config.toml
num_hidden_layers = 15
hidden_size = 192
num_attention_heads = 3
num_key_value_heads = 1
head_dim = 64
intermediate_size = 512
vocab_size = 4096
hidden_act = "swiglu"
norm = "rmsnorm"
norm_place = "pre"
norm_eps = 1e-06
positions = "rope"
rope_theta = 2400.0
rope_fraction = 1.0
qk_norm = false
attn_scale = 0.125
bias = "qkv"
tie_word_embeddings = true
parallel_block = false
init = "trunc"
init_std_qkv = 0.0253
init_std_o = 0.00462
init_std_up = 0.0253
init_std_down = 0.00283
init_out_by_depth = true
optimizer = "soap_variant"
learning_rate = 0.00535
beta1 = 0.95
beta2 = 0.98
weight_decay = 0.025
lr_head = 0.00796
max_grad_norm = 2.0
warmup_steps = 200
schedule = "wsd"
decay_fraction = 0.769
decay_shape = "linear"
final_lr_fraction = 0.02
batch_tokens = 65536
max_seq_len = 256
doc_mask = true
train_tokens = 390500000
max_steps = 5959
dataset = "wikipedia_en"
Each number is 128 + 24 x the weight over its row's rms, rounded and kept within 0 to 255. Layers, rows and columns count from 0. Numbers have three digits each. The size before them is the row's rms in percent of the matrix's.

# q: layer 3 attention query, 192x192, rms 0.152, rows 0-191, columns 144-191
# k: layer 3 attention key, 64x192, rms 0.15, rows 0-63, columns 144-191
# v: layer 3 attention value, 64x192, rms 0.137, rows 0, columns 144-191
q0 118:130122132154144163145150104122170115103103108143120127117072127119147130102116117094146124132144136097150144113134164191156134126109132153084133
q64 071:145120131151140124106086122103124085148183119103124127109110101162154121116143170148136138144087141158113148142144108143132139087113152108133146
q128 120:111114183146111129101141112124139158147114131154106142152101113107151168132132105131128091133105163115187121125149119131103111095110132126096138
k0 081:147100109183123167155118085110119149159156114136136126155157130117185089094099111146105120117137145147119117152134112129140161150118110114139113
q1 104:146142128162130127122141117096130125114072082137122150157098132119136117155087130135101113165129179082095095135113145141145125103116095178140119
q65 075:122145127127102152105123123150146090136155144130164160150131119160157124147092155157147103150114144135120121092138158117111154090092131151110134
q129 092:130141137132119172114136109136129074117105144133082143170108082118159102116144109165142093135121134138144138143106133104128087104128132111134113
k1 089:144092101084141077129091147148126135109171114136118121166131136146141130079117109099122153138115139140151184102144159142128099156155165111144147
q2 108:094112120137122108140106124148140118169123152121134154126104139127114111132138141125106130149088098107147145168154161105077107147142128135111095
q66 088:141079149134136171109133128153144135111120100161167109157140146122112128097117095101135106110116140115140164143109139144164130132111055128159081
q130 100:176110146156130143139124090137128151143168119169118136163119121161131132133127125114136105103133115148170141126114156101147111083132086149152157
k2 084:149133137108139078134144140124090112127151126116097117134149103119082156104125138139096140113106165138112131128123144118125148154100172111157107
q3 105:134097154099138115147128145112180151101153125113113133102101134163137108102133150118122098131132170138097150115126141114128070113137137149095159
q67 069:115140122143137143080113130122094147112131119161107117115134151145149119081175108177151114111122135157066123187172118145143164136126156104126118
q131 093:155116156108107104122165105124081140186076138128105143117113115129150131167096105115095095154115112134119148122098123162106100133122104148132093
k3 090:117118098117169098119109136151150092162125107118154115137100146108130164096141081064122148104102117140134136108162133154113115131087139127107150
q4 104:115131140132123119143126166145138091112154125105140152168154131156143091148134142133137133110126140122183144115128092126149122144081175094172134
q68 073:112096130094142126145125137140132115150109182155146152119099152116172117134154154148143115181100130117163142129152114154157161195084128131123109
q132 094:146112079108105138137104121162107069136167137085155134162165108142130108095131095121100161147153129155104170166110122163137160163090130125156123
k4 099:146153153139149132105144156131142072088111139155086107097115118144142123129155162134159174137129133123094112142174173142142104135109099113105129
q5 100:124108172116126121111116081104161124099159108148150141082149135136101125117138128114143112127131149117152182136132118159123103129127149135132139
q69 073:101117074104120149115126131134082111126127163120103167132098086203123125111105166124131121119116145145129152100154137153128149136137097140136139
q133 102:096106146186126144150123104153131192156135114113114172065147114125158121119133116139120079123118118135129109170173115098164142121082118150141061
k5 094:187146148140122143106117101113128176150124110149150131106115140131144103149116134130164126144150145109121108156113173167168180118142133122124083
q6 104:135113119119178090083151105163114116105133121098093121095176115114147106099096124111102087150114137146147141094110117118133132092147107106131127
q70 073:104151129083171087150127141106126129080150158096109132133096127136121100087130140145100131112130155108087139134158102086105135139111108162138137
q134 102:110123139092123135071126115086105137113090121156127092096128113083122129158131142087109100145148112170114123115140129100131112125151119125131124
k6 100:112090093178118122167140073126157102125104172123132129097095128132144105091141114123127112102131135142115148118119129136167121108116182165133169
q7 103:129103095123144101084134113100146107068086143165130151124129132101128133109123125137142110156156124142150125161072139133140125146116166147128107
q71 066:120106093129106101095150160071104136112112095146122128122110122128164124165132141134111128108170173126143094102153152113128143080140081103115065
q135 092:154112158130119163127141128145131115113120133100121151115113099141141115107125125199123083143124147161181116148145123052130092119102121169117065
k7 093:157074132152143147125120147066070136135121086092165079141123151144159136120124089118088156133160140080116164112111150152163106107122112158099132
q8 112:144181098143121117155176122132161113076129104150092135104119152145143125127161112106128169132122143129121123144103128143152079114146101118142154
q72 095:163122177129116170129127118126161138130149099141107126125106141119106124133136121127129153127111109152132160177101131173132157181113096177099126
q136 116:108179128128112077144119136142081194165133148136116148117116165124083085102140054154095127167115154123119118148127125094124104137119149115165141
k8 103:146119194117144134147141122154123119133125112089142133125162089120137140138103113102111161153127136137092099147156114148112111176133137104133149
q9 108:147159105114143098139127154157138130136109105148126087093121132144144103125117072129129094129139109127111104121086116117084104094125156131205105
q73 076:133153110075075102123144142128113105142113134138093167152141097112145150139109130060140151156129129132120136111108157129137112123134105096099114
q137 100:135155099134098123154156093124134136101091177071120119099115099149125128158124143097073131118092133149112154077111149111125143125104148131167108
k9 102:147170100117130121155160155176146128136164127109109121158131157124142164133125132163124095118141101147192128160135142136110161144083145154106142
q10 105:142136134120116125118153106088158154122094130174092153159155122130160101147122101099100113145125125147138091108142148156121107136134103147163105
q74 075:114103128159137167153129139166119117154132164092126143152147135149144133089131069159106117146149125127161139139076097168115136169133128123132133
q138 101:147100160137149125086138107122090107152103137138095091122135162120129125099169078129115175158135132167110163113122099120177096114112106111097137
k10 098:120116082124081122151114148151094117107157118114190133143111138106114128098117089114151159147111142170099131100115178114098159162121111114097150
q11 096:101119135128133121106134122146131120108110119124125140139086108101151124145132112127100137078159116153138149149113142120069127117126111099133128
q75 081:083135143129079177124101152084097164162093146133133132141141126135080097135105130125136124115148111126150142098156099131117125101131154184130094
q139 106:095129165114119093089136132131166103147109111126107121167107124139155133164064100134139157127083131112102111111133151110120138117115155169123130
k11 097:164128102080137126148091135154136096167151153134120142135061097148166134102103132121131152143104124111127160154101122161148157097125128132167131
q12 102:127124126131119116131147119122069114150117132145139086124141129081143117119130120127108163173133112119164103100111137094158144112124137143111092
q76 087:144108123091162137109150103135123152118163153139114166102088135155122135129141147141109114127118107106152152128142110151131071108093139122171160
q140 117:118137119078099108117140084147134131149137170111092111111114115126128135112119109075140111133161141127165135138122102105123144142149134144063151
k12 099:091098125104082183110094134094141129108120130124138132158132201156141126099125134091101119123091142160140108127173167157093138137128124120142132
q13 102:110139149123102107113137167108102124128082118087153133123193162107134145189122118119115125115084091131106116145091128127156111155168179139147103
q77 073:149143130190144153139118154139115092168122136135124140117115098114144127100162103141157098129138185153115169128132143102128113130131165084071162
q141 105:170096138132107116088136098127172117109091153135134132092135153103129147147173146123130134149155133092133114135111147106116120121099144072119128
k13 100:141126165115089119121119089127149121143121112157104107171165135129154125128153122134135114103108131116116150172104101106133110080076113165118149
q14 102:137104149149112156134123130122167149113106183125173142106121096146180167136141155152117126156135151151126147135116154119106081134129161128169105
q78 090:102121114104131125153162123150121104128157108123133144150110115147121171119108094150122136064140142122173140146142138136112164083167134158115109
q142 112:134085138132121136121111143144103151143110119131143133111092113103144142124096144175125149110136158168092170127142113194131179068143088127110151
k14 100:136090155143138128148138113114138111116171106129148137088126122140112125149119163108115123120155146131112152136105118160163109131140138181112136
q15 109:075125127140100086169125146127113134079109140100178143122102148106131153155113144129108147130088136165088121107144137083150120140154173119099145
q79 089:138097146088128118110084131128106099115165065110167130134114102171136157097118119115159133149112100115117154131120132094101145140153088138117140
q143 112:100106097115140124131138086157116145105129129110131101069162096076163082142111131109141127120108139152176124099106102156128162145132109123097114
k15 098:145126169139094140150141133083119149146105107157120107166122154157169140191126124111136136141132102128168095142141168092117152126109114145091132
q16 092:141158118124136130154140152163107101121102140151091118131171139151106108086071148147162118095113124140121178150143089135093141129127146089128131
q80 097:167166113131122117148100089155133124096151144108120100105134106148080126121133137135093141117124118111142177106163125136140144085160099156150104
q144 114:105145089109099109154136081173149159145119103123087112114117118124137107136118130100157128121147185164118134125142154119127137123101056129126114
k16 109:113172126071104132149145101138128172130141151109123076135158141118098135111172093137111167175134147141149101103165109091115161134083147138131159
q17 096:138114136178154084096148140115091105155123104157140118126097111122126111132106101148153150122122157153134134129099133135178120100111128130131119
q81 083:106146117165141169061109133113120138144084125124122148130097123166130136120102110129098113174071135149116155151165103065133130082131097155143131
q145 107:136145097119121144134117094111106157125153127136080140096131110102117105133126116118141103152128134142139135097136137099143087162075068113161138
k17 097:131155175151104120119143151102160105114110094167128132088111136178114141117150152127113116121097136169118122108145137124152114117149152172111114
q18 100:129114109094170105162119138113120139161131131126151131118135086116156109081109104150117141100134163119126113168111151130180121154127130095107103
q82 083:120112086137120122146153143073116090104128088131156102134127114139126114141106126185134080112134157136123115097153122075155156150125126131096119
q146 119:106160116115138120107128107096138126127148148152153138133126115138132164152143124172080159150146093120104094160150165168118109092146138128120114
k18 104:113122166094172148089075169133151132090097137152095131157129154101121077144123144170145135127116095096112112182095130162162123083120134141119147
q19 099:125157097098157122140106124147070145093143155103123091140128143158085142141106133148135151120120130186159129114123109119122146135135105140071178
q83 101:117115142100145161135111113145099118102143138074107119170098101156091176123110154150118198148164186093109122164129140129114140126175145119118168
q147 119:136112135129161131203102166112132190128129154164140138142147089134150130122139086138112096119119102137125120118144167087122148131114146144128123
k19 109:138131153150136164101131168103181103101114064160163135139154144101132164131137104160141089139153077111101125132138147127118106135168120119107121
q20 108:101113173135158123168154125088136105110107135098149155135117104152147149116159081120163140141143158133135102115117144126120136150105094098097127
q84 100:117132085157124132135136138155189117083124183093135172174086160099129116103141094161111167135141120146091115148121081101131113128116117168151142
q148 115:093125117121184146134128120153102107149162159121164127167096107130117139085101151127117112166121091147114135090139126129115145120120091085113133
k20 103:135077148145123202130159122101130103135142135134146163152142112101129116118132120134127087140150144102141136128149158155114157158115187109152098
q21 102:129165130149140124162119146162138168111159163082133136154112133068149137100150133130108117112119136160173122161137100106141101131085169120152122
q85 085:096157116142106140096148097166137153178110156124112118126100172047172141129106145132107087119132157158193099130117126120063142167110134138134112
q149 119:102157164111123148173134158142110150102126126134135129134130129070110099135184120141108106139127150125139155113133110167141098132109159126148130
k21 106:159127122135128128134165142102111107143120121144169177147094139119152144129155128117096135127121069134166133099123137097157151094110119150100139
q22 099:167076149135129128165138121141133121128126150115149142137099123117117089118147108145137138132137183118083132168128134106118154081149103127148172
q86 093:149116125130093119137138088136133106142101075176104112125114123122105088137148152103125139129109167102133147083140131135109155139152112121174112
q150 115:133092139161080123099129133121090157123149147120117117129084126097149093144132083090103124151075134147150138115129094115136123119120108153140113
k22 103:136118139138130151114099134104109108123102090121141188138109112131125116161149126130127089135108103156120132070091107103132121086131124125145131
q23 098:110155093126134168121136121154125162111114121134141121111132136112166068132133132107139190147164170116132117149100164126108157109122104116150093
q87 097:123109156189149139138130099161110125154111075093143110182087129148133114091153101145141148134138130143170155133150135072109105073087146176118127
q151 115:132148119112090138091126118172091113118162128153079124097140097152102128197130187165124111126090106096147186124123151128126100122152142120123146
k23 100:096166154120099122134094143065114091141141163107116131090132155138141113132119108071134081156127145116139115135148105111143112171138127120125112
q24 106:129093103152113136107105152147133164126129139118130118130122129137134109150082122157098138179073109105120129087103122089131117141118087128148119
q88 091:165135107115100143117132117146118100124111083139127107110106094153103088124109116143182127115082146160088170136108095112144166095171078153111129
q152 124:088105159138134131152109115148136125098108157132130129098115116156131168124085169136128093130124127112097139102091173141086100144120137111115120
k24 108:134108121160145125134130107136129104125142133163103143121115116094152068158144104121159138071144125103126138120156116123150109142168067119144120
q25 103:112167118111168152110139103107157135162138121156147165130143175144152145106111127149154127083161117150144149100147100096153133135096155106118131
q89 102:123153121107135066182109085100139124123138129135163134153120111136147096136158148114140152140131157110125101081129133102132148148149132144122099
q153 107:130109127145083163154130082136159074104133143158156126128126108090112165149094149120091098106145105140116108151118128187143111160119115128138112
k25 099:064114131100164109130105164101127096154179140067083136127090123120130110109129134127154157130117150141113111109143083145101118170088110147146096
q26 099:157116167117137107131121089114162124169173123150121127116124151129133125137121111149184109078116139097120131158159143161143079172094120112113117
q90 084:105142128153131104145107090156074129085131118175100086122150150115156116124134164121108129120133097106169130155091131127149114178100156125131144
q154 125:171128159096126138085162085101148100032111089092135117107151129143090130145121156065129100124128152117100149127166174128124166148097164133133163
k26 106:155133108116142127117127102100119108126136162111129114069121113114147133114103143119144128133140121181126111080123106124126175153130150116141127
q27 101:159134115140170159173076114132137185123111167151135137095109141126129134133121076115132114116153142121115123121104178150165164101123136152133143
q91 093:110170131102168113120086131119071114134106110130088154137130104090104138125124158103135125141138138143118103146137121142129131117154127148143135
q155 114:104114148138107132165146126122138151090180093126150139110124130122148125106110115121137164132138124088108084111142113133113071132113100111122120
k27 106:117102160105134116087128134097067136129114127181104154117137122141094151172147181115152114120131127118111144167158092123106132145152137115143134
q28 107:139109104143141113120123131132114114123088134088117101126117079138087086144113114145147122133126144120115124139132108156149093159164135115154117
q92 097:133150162159110130084171161084120113141112133170144129162144137158112125119130109114111133127192120150160121128146124092112120137146125114108152
q156 115:102110107121112111133078161116084133114090156096113150082147149108139147126086134083135145152148118103164152144117151112116101140128160092147170
k28 104:132126097142112180140148145117089099147121150135152124130154081107122132106138105097131105168137143085175127122129123139130141125126115092155108
q29 101:146128115082107148119099108121132068162114144126137130150122102107122100112083164124129114119116157116119119083128090120091098116083116104143130
q93 097:142109164158113112106121115114118130107124133164133138156156175118151134139160139178140115130127088080128104172141143165148068148169152119083150
q157 113:104127153157131108093152161179105135119072130119107108177099124129147141143091133125122144121133141157109081142126075150128103140140139137073109
k29 106:084099108145143163150089111152152136134126128076155148142117132130110133167187160127101110133126113101097121153153105125154107135135117114115148
q30 104:152141111109105118145114192122132141125152125127160101111112137139103108146105097084109126162123157126165111134120151128167117099099122162083115
q94 094:158142113129145084115167052097143170138117137139112168097135120113161165121110168092142124098104151159146114136180113086100124154101123089103130
q158 113:151138126083131129133148082113101107112118142129120175117088167094089102166142131145089121114088146167095129151185126132122129182115104098149145
k30 105:139119138123087108130148095140173143131119097153112144079087180091181116113116172075137133099123175177131112150136096162143120107109100125155119
q31 105:126149121125121142128158133070060113145165153116144172159106123099140144168147153111111111092105104135116141110165157099183139098161102105100131
q95 095:112129144137146146160151155137088104126132118116098165149124131068134161153083135122093106107131074083107083135156129125127145117183130136139133
q159 126:112173127122094137091129099179141114098129140139098116104077130092139195136110109144141143097172128110106099093069154138114134151116132144121157
k31 112:123109157105125172130111114126076103118120130153189106149145158118154093093126152114153117109152149114200155173132128136152110116146098148129133
q32 089:100127125120144093151169177130161134131136128080118130111121145097078143131138141134111123175108098164139133079151085127092107098138102108115112
q96 078:160157129113108145125133155131120173112107140175152141136157132085102108110144126148141114126144132127094100112103135112099175080138114101129113
q160 103:150179134134152128138085141122133099069151121146122119124145135143127148112131116186130196134127116111143125142142122160101174118113147121125128
k32 079:110052087129132165077095170121144129095074147125135138146071119141172114148100140111134102120104166126112121095128108144129121148096155106149099
q33 101:112119166117134137150118138131107112125149130107129082135068174126105171134119110123138124185137104137116136129116105128138110076105111157109175
q97 074:126147161114109139084113088191106128127152082139117123139118116106149165087150137141132113099103113127115154120130134112126158106128126077113125
q161 100:126124168156153139157177096130102136132105128151113116100156173056123163109132091124118156139113150126123148149126132173143175106117134107120126
k33 083:133138129151078171136118114128165117122133117173152142135143100104194086120075104150113099122176152117119123146127211121110145143129119154160113
q34 104:106122110131146163128171068122135133128163141141115143194151178173134138169136103138101114113105151109104133132174124144142083140196141162124097
q98 084:162147140074113135129149151094129161124089112139123166128110139109120073156135154113145117137167158143117117094128102113090114122118128107129122
q162 095:077109116123141113142111174096129138076157118120148140124128154180160098157168137138144101094126147132141110114171153118170132104143154150130149
k34 088:123129142129087104096168132140093119114068153130102167108101124095124127108071149147141129189139118116126092100115145112133117131121073126166118
q35 116:122117149122140145138117101134134155113140189094158145144154063109188169136145160176165129107112129144147136183130149120104142129171102132133120
q99 076:168134158160151122135128151146129169137137140127095143116126161096133121111120094156156090108128143104105111159126105090063152103178118138105152
q163 083:137105117106099148110118126119089172128135115118133111142155149146125160140135178123132126156176107154125118135135122108116108092092132183150127
k35 089:130104122113133120146147095084150113170136102115151116122109143140113120155134125090115105141103170107112155112144114128147125132117119108136147
q36 104:125147107085088137119142133150132055169122105138096161092112112086150091131099145118145125139160145156143106126129115137170135135131125138120118
q100 077:134168108155150110132139130086121083144124128120125124101118148111126141143137122093125126144118181125107131181112111145126125130125131145144137
q164 094:175118072103119095059139115152136133139104099198104145134156099091155083134100129134125091152111124133126156120066088090093157136145085100129128
k36 090:113147160156117128144125091167115145113160139134088164110112136175125131134092134145075143103126136141160164125142117149158094092118145166152107
q37 100:122145127162119132135127155121113137115146148116131116146110138111132136128119136091150156122113138140127102125131087160117108103163109130121167
q101 086:173156131131134116103127164053128142148118117168138122123109154085099110155145137121162150117148107131131144121156157112126088149114115111114087
q165 098:145126138101139143121097134127160074101156123162148133168153125118112164123162128146125160093148124173102082140167109122133143182150159134138142
k37 090:083160130106133133101160144119100167137112144108126130126137124171182123115088189140145147091134152114107115106148110147125123163117116111180107
q38 109:157074141160082158130094127129138110102119141127102134130107137119097117143141149164098115118088113164127144203139152117127096103164136133142128
q102 074:170118141135134091103098169130134167106093078168089152121119114085118101142127140106122155120121100153163122140112117106141091100124102138109116
q166 097:132136131119106134134167119125108113096164126123113077158112105132154129131129140151124125156130149132158135170132145126093100097111124180068138
k38 095:096128168104144136098092145148178106093141144108108141122149084113121165132131139144127117092143145167140168082148116130135125158140139100096136
q39 100:140165144145091081142115133142156151113134102116121130086086132164180133123105118159110107119110109121127147150126179107118124094124139164133118
q103 072:113134156172136135100162121111130111105152087137127140112099128114164122110142127111161082094122109112129136137113129151138122149122111100114145
q167 093:116147102140121123135142100164149093124124083115103149082090132125133198107125130122107107082154105122111089109110138115101165114135103112136118
k39 100:133136154124159110100161131120142119130166153122107115111152124116167144094137122112129090095157085130124151077116113085113145114082155117179053
q40 107:136180143163086128123065111130146122147114159090131118139169135127108109081124148148128149132139095176149126099108133053136160148111142126137133
q104 088:158119113091154118159099142129130148107118133117147080147107138120129134146109144134151147180118100145110151119135155112109093102132086122144104
q168 107:166123151114139208123128095123114158112110137159156125112118089128102111169128111091120159094119103127150139123153148116167114173112076136164147
k40 099:080141098104095081125139137138127113105108137175127119124130129121121125172139096092135122108161158163130158146125132130131159087119156159143108
q41 100:146112086154134141120111134116141125090137099170145154131091165131173115103095121114113086136110128125134157178096141085155063139131095147078141
q105 077:142104188152138143130144115121120148149107142124165146129155155127152139081128110141127124091113131108130157101153128132147098127105116149151122
q169 105:094140099121075099124145129128145117135124141144129119138074112140133120150128157068153154131099133164147192165143170152105143122121088100116084
k41 103:134075117119126144134118149132167150088130181129131125073174093136133116145130131137134159117129163122149060130117112122147131128159119129131121
q42 096:149100147130130099113132158127153132125126094080105107121093060101133115083103130148110104134138142121117147127120141112105160106146107138083120
q106 088:140125100098078139147098098175117125125130127186166117135117133138157115121137107121151095151167134070126088151120125117123155168137152126146129
q170 093:114100129124093115181147060134138161099125128114118155110159116132110115097141104145114131125114183065140134122124163134143105081096109157096132
k42 087:191173139109146130140121111112128120127119116102139135134148127110133135184126116128130140143148112127096075125179103124118135081120130097174105
q43 100:112111134165134078085122174101140083191131133102111113149125146093102144144124150120099104161124158138113164167139090126144138132180127128113122
q107 095:116129130131087134125105154114111121133151103185138128125119127105151146136119124105136133101112143133120089135127147113162159137112156128125141
q171 107:151135169179131126114089140136117140125112130138113118143127137105155151146175114115120139124136118166140082121175157131133130119176137092128120
k43 102:166138152153146146108155123101169131126124152107101146179141123112089107124142128166123123146092131145080141117092151128117109179162144180150117
q44 100:108117122092103138130121096066164141140186127144126143114089152156133106129141155099129120117116103130058120120165106137132120143133142130157092
q108 093:145124072137125121103157131082125136136141121164125144149084185105144125145112168128115116128130128140091152138183113134125137128073166145097114
q172 112:117136123143124132159165113153124143119142087125110143131136181094131144121092142144131111129142165124096141129092161102130116106165113118136116
k44 101:094130138086115065135106075133107143160111126106155088104143100116110132130117119160109140122102115145128138146132124136085133123155084124122137
q45 099:142160135142132124138116157131137103104103082150156158136098097132164108110118167069121096139122149120139157171115170136139100093126098127052137
q109 087:092143134160116109090117091136092109154091104170143115136109136155123169153121121109112136118134098149109111114158152080124123143169094145119088
q173 104:160128146131079122181155115109140107096119091194122159110130124102121129158122149149158101112089173133118131164149136127163151102118122157156129
k45 097:137131124114153100119118145186091145117116084078132091075102117100121150096154140131164133169150121101132141120131144152163147137136160115148119
q46 117:175167130149152144113100123148129125118110108120116148121106133083113111108098163136099074098174145097140128081160108149155139140157109146152133
q110 097:155152142125126124103154084134074123112123117118105147121124146138131125133135125112126109192120137108136128132093146122125149134118094174167127
q174 104:145137135108132113127091161124109127137114174115123139082121112093108108112157145115100109148158109076107187133119059095157126148125116139135139
k46 107:128141150121114131150121118149110130124162100114093135134143131164101097179160144148125107141101146109110140147145130141121112100092113101126159
q47 102:086123097148138102165127127137163115118126148112163114102133134092107126145070138102134097112097162148144138188077153118141133135130133133082085
q111 092:145154160158105129128131115144152133143150166109142139132107120095093139146148073108133126145153171101136146151144092186113133114107144141120166
q175 108:131136139142145126155159097128143131119124175107137124096160176136112175121089114136169130115113120115131083094140129163171096134145122127123105
k47 106:161135162134113122119145149153102101156106115103136158157123086187173130136172106103153136099141102155118133140107127120153146145124148128164111
q48 105:097092145129099104156144122142125141126132175149141077120132097138113109139179121127154202089128130165133099145105140147125142135168114130151108
q112 092:154113114153159139127122128151127166125099147135129139131115102147162093116105132146175157126123118140131138136115161175148097141149101096141131
q176 125:114114063141115089136088106119120146075174126156171138100109072117157100126109131113144170089129108144154114138130145113158156145120064171112139
k48 099:127150129123095136105129149166121119109161154083156091108096141159158106091116097142169126134168136130111130139119119177166154119127120142124114
q49 097:128137155132101144079121104109125137126175161086093108134133135132128173106099109149125136136140121106128125127108127112119133075145145113107140
q113 086:099167120147166145166112121170117162161131118170124097131146095071126145107115155133179147130130140118127099156091158080112133121115116117145131
q177 101:130141137143131090117087122127110162063153128128130083129165118139191159082133166115158096117129110136144101096134114125101103126128140127106130
k49 111:081131120122136085107128117156116107102134170146120124158154096158112149115138122144160161107136149090116142145158044135154140120124119126144132
q50 101:118123137143100113103139131129163137153109116146116129094130136163136174134109110166122108094144134130167140140128137126160103154179170095100104
q114 099:117128120153156121154119130111124137122096105175125170101119130091146062117149120121106124100146100104125135116144140141114159156139156127128114
q178 112:131099152146134119124122125143128124174100176103118117146137171086168131132140146123106136110150148124152104130134141109129153115135137116135154
k50 098:098131119128142169175104145106094074148120125130133149087128097144214108170131129118114183108135147139151108124096111162139164142121126189163099
q51 106:133119161096150136155100142120153101131138105097145144126123108144138160086108103140113141121159094152140176107090163131126135111160144093120147
q115 094:130074131114101123125133114119120075154143114147088151108152117172137171116078112144099114129134130136123178138135106132146113136101132100133194
q179 105:150138155102086106141131120098104170121158146128132134116176145125146139142164142084100120158117142117136146117104162099141143123115144160164112
k51 099:143118113146103092144161123149180142138133130145104119108117147111129152129149140113144164132146128126101117111149158161124133129154126112141085
q52 101:138134101104146153150165105138135147122139122099103094185119109140110091132130166145112155117116113143104155162106153129085131106129085151146118
q116 104:159142103098121099131092097079092144149137098111158171128114126116140153115140108118108134154125115131140102101118109119123140144115086124116101
q180 107:105167115131160098133120158170119142112096121109153144121106151120133131124152152104149168138118132131120112155135129078090154131138164120136104
k52 109:114134130132157145140116130129156117159103152135171127168085120132133149117083131137151114142127079108150137090085159131142122131161096133103135
q53 100:137111158128144086131138151091159112162090145152152136120144060135130118170113099122121107159103139167131166111142133133167118141106094109119112
q117 089:101119159168133125156113105132116127122150148132186153141150091121127154148129116123077173123134078118145193140093143112105112151108160146168118
q181 111:086149120152134083126110136195162137114108133177111143163126122117158133138119135129126102130087149155113150126113126132126115102176149136131109
k53 103:138198141109121138103144141126124135106138168135120103139141156137130140127105127136125146182146135116142089093071109092134139138141122137128149
q54 106:110157142144167128146098104147132082144157137129080179115077156116121140124090165156152134106130145128131129124115101127138163125094101194103158
q118 093:151151137134130092109123181075134118112122139127149117105111128148128126142140149124120118155143158137145124127113133145112122114143141124130123
q182 111:133177090113101112121074126099136114115108115129175135099083154101149118092115100120151071095176117113126138101140068121147128111120101128124124
k54 106:138128149147142126142112096118129141100135152150140129130109113131131178119165143167145108129140060168106132128125176132126138080140143104143125
q55 104:123126136146140076143135092199148143131115125126082175126137083123073130136123155094085160145167173112151161157099108084136147122170102122105113
q119 092:070102114153112103138096153112090149129141102135149108102126118171128119145166123117108136141159143147098063152151076102150160139130127144106120
q183 116:136114125148174105133134117131109107169159135114106156125138138142122139141163128146123148137124144085126155165118176146102076149105123114125135
k55 111:140101145178104123125123136157139119125120136138168124086159153156134079138120155142134145080102139124133096142168128106127171153107172151080098
q56 092:150170029145132076108163102089109152160146086139138147073152128127121122132093129106121101129117158127103108140112109134104137109107127178092139
q120 091:099137129114129115131127104157133112094111131137072153135089135143110142138143146144107116107145168126131126101134107102154139102131116156175131
q184 117:136130111102137147118121135110115140139157124113151140132124140136142118121098113091135184089141093100123163118129140089103152160150104123111158
k56 101:097128142136101114120160130161166108144143180126117140080155073099110121093108167151154118135178098137166104128131116091146100127145132101112120
q57 102:125150142130136151153122141084173149129105153195142152100141168134160145174119136083128138139122096160136094113094117104096132163131150123149099
q121 098:122109096154153115149105186155116086130105123113157146145119142127126154110124108170144112143131124118103144150123166148108154112122158101102102
q185 120:108125147117129170147152115064171136141126150105089128146111121117136162100137141045107147125121126127163105114154127135130119140158127147161151
k57 108:088117103113182111118172145165134107152140119100135121125148145146118165119106153118164114163118122132115122144120172127156167159126146139113136
q58 091:111144109125135143134101086120124112120157145139185105132111100129100139159097145134104135133157113128093117133128057103076128127126120113137133
q122 092:102153102111151143137106136121097160133112156113098102157103129069130124157134130196111161143155135093097129099125104074113130154114149161129130
q186 101:137128129135126118142118110092105079119129160129135110120060123157134125075126148110121136141129104132125120112171125124152127177125119112169137
k58 096:157093101131173145126142109120149203142126143120059150154106137130147151141104137119086101128110130122126140130128181113144133124123115128124154
q59 096:085150117101137103152123138099104098124138125136141127146118085080102152131141122096122124122155117163074089140116100116119144130079118117104093
q123 082:092116136141149158150140148085161111144113139086147123103126154115137113176146146109108088179141127140102130110108106140131108145163137177171144
q187 119:168143113118141111100089114091074146116147141102144109122142104155162131113146085133134131102100112133157138120109153125114151160105122091095114
k59 098:133089118093153134130150108153133091170193150149132127143131154128098118108124145161101172163158097099137111114176142154123097109157134094109135
q60 103:161095130132158166164097102107118153121170103128122123093117107118105125177091100126109173122125150123104146096143117147140111103094135119129143
q124 093:166119120114116120105116135179141104132123168150094148165114152111073102162125134146136148152096154115119148159123095089098167135115159101169135
q188 115:148104143099201145146119153096145138111111170118121125120154116149149139137139158154106152128158124123156153140117102125128144083110162129124114
k60 106:100153082139100087165151116093132127105125140151173136162126103139142136083124111149125120141109182125110136135167114106133117139114093158138101
q61 104:133159128093111152130144086125166162097138125122077096141186148130122095104158153110138098121136131138127177136110140080123133124118085098165138
q125 085:119081114156137177128138143119143143130046101110166160133123121081135162151144117113127116092088184126123149122093153133116156133121106141140148
q189 118:130112131136106125108153144184156128119118110156109175099147132134102131141153117157087137129164163135163114134130118103143113111096152121152154
k61 104:080194110130114140114118130137075142135157146133157125129105119100137161111152149100088138110116136132118139129122126113115154101142145123116170
q62 101:111186125131142127151160116110152140101121114123133105097165137140132105121130137111122132145144107148112103095127108176110114136113131134119134
q126 097:132120155113100144125117079059126112129116091136132145139135113148142119127140130116126111118139115137103120131155139134127126084165119083120134
q190 113:136119115158151113138176092112122187099127108154137101165144108155104143141144121129199122147096109150110088107121185126143119129096105173089114
k62 107:109151131089110126112137174093087145105110150105130164121097144143088117174154125129143134122108136135148166125096127152073132098129097139157132
q63 103:146097122150123162111086117117126134140128126127168192147080114082102135153118162125151105113141112140138128169119159155110158149107142122154150
q127 094:164162159160111133104134140104162158134142148148137122142148118152097127158160124104144136125145094126116075126092081157101131115086079130137146
q191 115:122044128134111110134163126127144123132116133128083167127127135167122140101130192128088106121106128138107140113129135139103132115125115133098129
k63 104:118136115151140097142086143150119144120125121094092066099132080121102100133165113088103162144115135114152085116171175109204115099139139164124091
v0 096:097139114128117143130135106123132156109102099138127119139191121094119116126127156160110131093131134141120081166115144119101175104108181191156138